{
  "num_attention_heads": 2,
  "norm_eps": 1e-06,
  "attn_scale": 0.113,
  "bias": "all",
  "parallel_block": true,
  "init_std_up": 0.0177,
  "weight_decay": 0.0,
  "lr_head": 0.00642,
  "warmup_steps": 48,
  "decay_shape": "cos",
  "final_lr_fraction": 0.1,
  "batch_tokens": 65536,
  "train_tokens": 504800000,
  "max_steps": 7703
}
Each number is 500 + 40 x the weight over its row's rms, rounded and kept within 0 to 999. Layers, rows and columns count from 0. Numbers have three digits each. The size before them is the row's rms in percent of the matrix's.

# layer 3 MLP down, 256x1024, rms 0.449, rows 215-255, columns 256-383
102:463569448551551451529564508488524512543497466492548469485519480357516530490454463486560447534525466463500494484501559515440467523542530534459440540446502490480510573460492511519443513461514445375557458540544615529556492466465493416534512368504488537499466403536528540447480495491529426503551483555477514524544489485443416462517512458503506454537454451501463499505406564551484574526512
103:512532483495497541498561568558530547517533544519491476413516472452463522457468487415505532509473473460515519478532464523566426565574572551454505553510492470550534557473523500453477520489499479559510553501558419476463531467501452502498465475463485543489465550514453475591503508468463512607579572457550490536479471533514530545513501515444478473482445483515501501434534445485432512458515
100:541448575550515516491437534539489509588537495466492483447532516522468539475474543541480503501512492449445531449509550410503489499486520503523480529500508495449477543530509494601431514549520411518467377535480485470443578502522476490455486510550550494506511557495505472442470536519485439482542492528485537535443540580407522472468531541531522504445443523463470576425441550487478492470491
105:485370535490469498514562437515515478477521462537484472490504541484496486510467466501528451500523469544498505544524477522471511529527497465503473485544518473454550546464493518407511494456459515587508557526530532525497439504514498521516521487455483580516540539526455495481504482515553455527523441528487528591470485517458451501506468343493525496561507476519508499557456505549509486469491
100:454492576470563487451511464535481482532541540507453530480528564495437483514462433495535526525558397500523613516465507426460444506459516519588504523572511527495555526519527491467453450406453493446529528531526492427584476473453504505470497541461526491470540541481539512486460423484470444429548440526506428557538456520535532464472495475463503447463470434515491552474489482565510474554483
096:481512498508526482515474435488512507413504444508460500458526480472428485520542505458463444509505512556497452534531506508514536558429549483491479451563454486527562502424519425542569555515563559534517460538492537562429491500562494487562515548624483431504536517465474568481391559487491501458506452517473507485535506500564509482479515481495565473463501444506499505546552520466473530525478
106:517485508537500557509471436435449503483581545585514477411551444527475514452536486559467444507537506544519434505410550510515487457461483541515419513482504505478538484576484507516470536463527472437515533526544480578482464549553566582515484456460477544521507465567520507412474518588458582530490500460512533456497455497479465486529515527563483489586489493507528464499503524506449515514540
100:603418534501436479453500522443527446509460526551422518497559547521435596542526533505491497482444487462552544461505508492495529453545544440484543492468510524449570583469534380471496495478472483486497523523521514504494526508490460506420459542494464463481482508435449439512505523562535570510428533541558483480541470522493489463590420495451524543495487561523501492447550525527534409538518
102:488546548483430548473545553451471524547443519506441491473502467452512491493513534519503468499471412476499548471526503505454499506564504416517517499484491484532510497508503432511469492436463482538494517483589574461491520483567510455459537471548536552443432437466506497511463464499528466513529464547545535478512530507582445541539483455537447511477570489517500556464482499530598456578424
100:440491575498539470455459491462505521447486419526527481520523513471572454544527486528485551508541466474478441504500521449490466530509443487584442492470521519509477426428525504533535526525518521478487495548493509500557511479537552551546410548464519519506457503467455423397474551463419467488531546458528516572517468444448557522523517523493527436470457446443517518483562546474409417447416
101:547458486491479456538498469544472450489489509452535482524490550470465475477434583552499492419451491430503515449500532425487499491485495461609436518491471489477464496509496451474532476531470529403445558445487525451555522510538502487493505493537463535556426473447503548526487502540532450505450544512464463540527417410464475445477536557511478402527467512491442521456549403480526460487551
097:434398567476533522494497450475514496478424450513552507507554455527505569509551476529488479469422550532485404415479491549494486485456533504496513499541540484496511488513532465463468471512521514568571456579459579491520508475581554516555541476535497487488477430496511463556573426554476542502453436492439529463530474533517489487480554566458482559520477410541526506515453523478440602433502
102:536514517506589493522537515512416490482472479478484399500524510506454453551504433592538519508501537462554492443495560436454421510498555524541500496460529537454436509520468453503504456561493526531512495535543410491517458576445448507497484493517494563507458465508491550542496547567517568575506470509496435564501494502547533497439492534448433484440494558479511443458489525495470540535533
100:441492417557542384492524508486526526470484530500514504474527434460572464535542475488521473467470514510508581492455544469484536466479528565499434515501516474581530455429434519582435438523494468518543586522426448508478492450481469500535503441425513514508461497495514517564463475492565559498445478520515508463468510514492425568478508514462539501533494598454616556551463514438534450452522
098:553502488523564498466519494500513521561526516503509470513544503496448517535510459579563411500461528455512458505525531543512537520540591436513466539523446480462515515500551505513553533530539464455488512543522576521549521556482526443439517516487511471442505462462489549453554435490501371470499422534514503526540474449505453482481535522524478458527527470494530522515509540483496584429504
096:512508450497509475530489455557489550494525511452505554489480462539506512571486498513514507443408514428464517508487449485515483529559531522493511459562533466525511471535416532505484454489527479464503453572494484446562515439516551500512551551415446449468545490480507445514488474534499534419414479538472493511478517449536387487478439471531532559503543533480533504477502507515569454467467
100:504515580472544525455530496504506497508516487514461535468481508542436439494607516533452431589526529427521452504435578523507574625498472514524548518502489440483575559520531528527473533505517561430533467475477461495517508488477505512549530465499526535462477504473499514481500525553489408564489486534572551539448475412561544520493566533589474516463536497452525529422458555496542502472493
101:483536496511508520544501549532532545513503570465456533456444488550421514539533538468567505407364494487515519522535534514484453534541539368499433532532457437414481410533589481541506489544471591540490545519475466565538568521444508529443586484489496566521471556473506531562544463525452527428532419466539484543483464559541515424461568551517484601487531523478555470492439495456529477512541
101:532473503463441478538452507505481474559468469463517517533456462463476521467539555506483513508523490541543382545529465466448520467440481500503543472443542442552491542477479523530478507473483410578487441509519530496483531495485494530476446534467471466500479481473524535495485437489503465561515450473477437558491473527484463582530492478500496507506522488417538519456460394438473493490493
097:499489470511527453483452602503488509519554520432520503526608512485537585520491474526557509456433535493531492444483467502506513554488507481587526484517506481532463460581435496447553490443550479510453512530463538563472502514535486520567467470491481436469568484549430466488512477483470545528469557449498542502522421389467548574525509543497546543518472507482525496567588509514458488540475
100:520525488552454546509515476483555505520551517486438464584554573543530494429534550493470558594465552524508563523506514550457472454512503458536557494473552458466536503444569530499484555531456466482502543552541493448512451454538460482476459550482509445487527355563467493530500492530470456426522529491455488540424518518432523506500530544550433406513493572455458474473506518473452493527469
094:534497485506518475457487554509533520493523516518568507483514445572527552483518447522498539510419515466410424557481524471465531551539472439568544505541454470523414536517536536472578544523484510540545475573586488474535557481471414438515501511484439506566514520560549520481514473512507508399517546436498611449466462534485530534548463418499556450509544482402564541541508508499520474529522
097:538519546516526484450465506471479489502513516540494542477491480511485525412461529519403437477503426471491492519484454489489533498469514505484551492474465536492513435468500428481485499516530523484509490487505478545505464493494518525472549538567469434493529489486506528551535524490489496529447497447462510417501484459501504436471522508491458484446456504421528517471499426423407501471532
104:484553508475504487453525515468542482550534487477569549499474500539504492519484534534433497453543519504545513512533504476516469495503471544508474493520506462500476498471552552559464531535485475420455468460521547524492511512530528510535575585524484532518511646530493453425436534476517470523467530453431499475513454533430474469558471547462488462492485516473475464525479493462478498506531
098:501491511449460468529511572478429458502500434473466504467490484427482466568514520481479548480540514572467479540470526563531511480449478494494521525401534504528447542539500405468465411442555440543452539525499532568509492479483457529506428585491520545577548502492533504498455465487531532505545510545552475520495494471446430492481554541507450462464514546576525495492521584458528567513477
099:441495510514451502495486467471432488459487544480442530472528571570523506467567503529496538455482489539412493545530511392504528443506497497485511485530507543413444464526510527545499522548457448559439504508549528544452495442465520501440473454545445492491502476541536552474520509504511433498510479478570431553518492503466509451488559498429461477452426510486524490523440543554518415495495
101:496525464489446550499502536511471436494471409507517498488458480446541534490533591452467500501491504494455482489480492491575601474496461547439551446444502488426492514570546493500507538503477547544485514481501503524499541441557484543472495444545567485450504521421537519530504571557485448533521519481513503450556531481544518492422481513569475457515508477517482500502519436525557481414466
098:538473527481455486502458475470547483495481497536521485456458497512428482476563502430429451489503387498467526514548502569489434543554517514579511534498549456478519538496540457547488567507496418437463548584431561547494514459491521421504531574505474539412467475475485462476463517584545506490531509536521543535413449476416494498523592436444496500484468568531486545467516441529461497494474
101:449510490490507536564523518533499563455535490458496528439497516516487460591452560513495561521436476557513474476475492508518471481484483570459543508514565491431518542514474501597470470556502463467556535478510489508576483500469481509519445463424456547497514517576535504486453529492510522470436529537489503517524444551529479448506491469459522478490522442552552498542509451484505531457498
097:534456465524523515519464515495466457533513509509497479500502495535568449544561525481535543498400575508438518501498488568441464493526462537544520485438417547578453545528474459393484527476388465479430507507439502424559476479472527443541518544505470473534458600511538524517638527515527442494460635454503504463496475489490566458404517522455506515515490494547473549535578537442534446502485
100:579467503456560516448572488533470490536526464479461510556527480525496537502519527570487516470469455554516506560460484457542553488554554437551500506534459533481554483434554496581529521513544590471492494506524500508456486498489549518558518476435492606511457513532462445507556524479562503436464577511475435428506397522489501490511460460440500543511520440516534490529604499546437523526446
102:592488539560488515463498499425533504445461475460459477504537475579489559465543513485538559550470466512472525458453536470479495455414541444433415500571457558561493479503507468462497493535466521546518445464491484495528491430514515545453578469476447569456479483477480461480534533553502427541589501472565541425493444498512453469506521451487518473454439538491493504546503436462521541526514
093:502533519544517519515438563461479489498543496500527504479506525558505450481510468452480532572504494510489448504518511493487494478465529512469585496506508507445519514499468484501564439590481558519474458543430509465488470505558500562539473532473460518505470431536428499434488484521611499520446501523481491506478514527484468492525486460570500489538497504509563486447524460536490497505534
100:507529574550526478536531509560489465484516506473510476534530546529517475469547471481514492433493485459473525492440525506447520527590515544472565517480495530498490491492570524535466536490551413524411492468539495574454483501431583496492549537483443594545519514530510523598515519480506443476580482586489454437437473530460458475494462496497522507502480546524478495417498529449606508518475
099:485465518431590538517520490528550500476431549491545565490493507450541491552475545420441492593426534503506467563526547477464472550475511432447483540480532587545570467466406530516502554506475520514553529460509526493416575467568392449554523511503562491399537478506524527493496525485552543549539507572525511460522474530444481530524469393478459505465613499569528480486549493536470482494538
099:460491580522449448493501497492480493480529559562464476481555480532411436558490448571489491540533519439494560532492519494481392421487477471477578501490601557469447510579417482456504493462474489476512523513518482553464521483472501535481400497466482553455468465497487523493518467534480437472486488524474527573486468483541474431533467464452501502519469522497494516382448504554528554446533
100:446459497525419434560432487556498589501484533492515478523533463537532490476529427500506462453477490396510542503566526573542499536524593548543488500499509555430435518522463442479539505456499603464476517502395574521470500426488473490507463469481517505525510503512484512490454431553453545478489522506534417501518510530541472496484487555506485492505514454487543502439506490513514516504548
098:517628451510532511432438510578423438482517496424449480558475491475503512474545442529442517448567422476451548525441542550472507511478468466513534445594514533485487479553521477532502548494572437466397536554522472461508460493465468563462550511579407554563568515463511512528528489426540489481549525497528589511501451539458576529497543510477509475451465462494541383427531512521519488506494
099:565475462442505483465478438492478459551473459555482528548527449451488548511449477534484557577455521430509538562504444442542502583493495552512554512571452471543550508488504494458528443484497520505473510471460477544541544569494466531487551494476510468487508612386476486521514503417532504477483508480531404511452471468467548439536499488470550476522416518441471462525464494482525552565469
097:533522546387498534533551512443530503494565510491495516479467590560453504580507496548439527513471469430488420561481505469485550505514502433585485496523546536455516518460446491469483543506477553505523510525419448510479451504507445567484474540526427493468502483512547545479524447536477465616498522426504535508503483474533449474525499525471516478537550462509570448504475509580476490519502
105:500483525545538360532526517519522503513511511465531534440520522506527582446491514519493475537558535520534486514451495477493496561519452524507476491501500528444547485493441505474422529453487525499541564498526516468484506478481509558428446423463569497480531468487523424565530519435605480444496502490585489529475508469477566471517501425529470456518490518461430507510524582451495465508555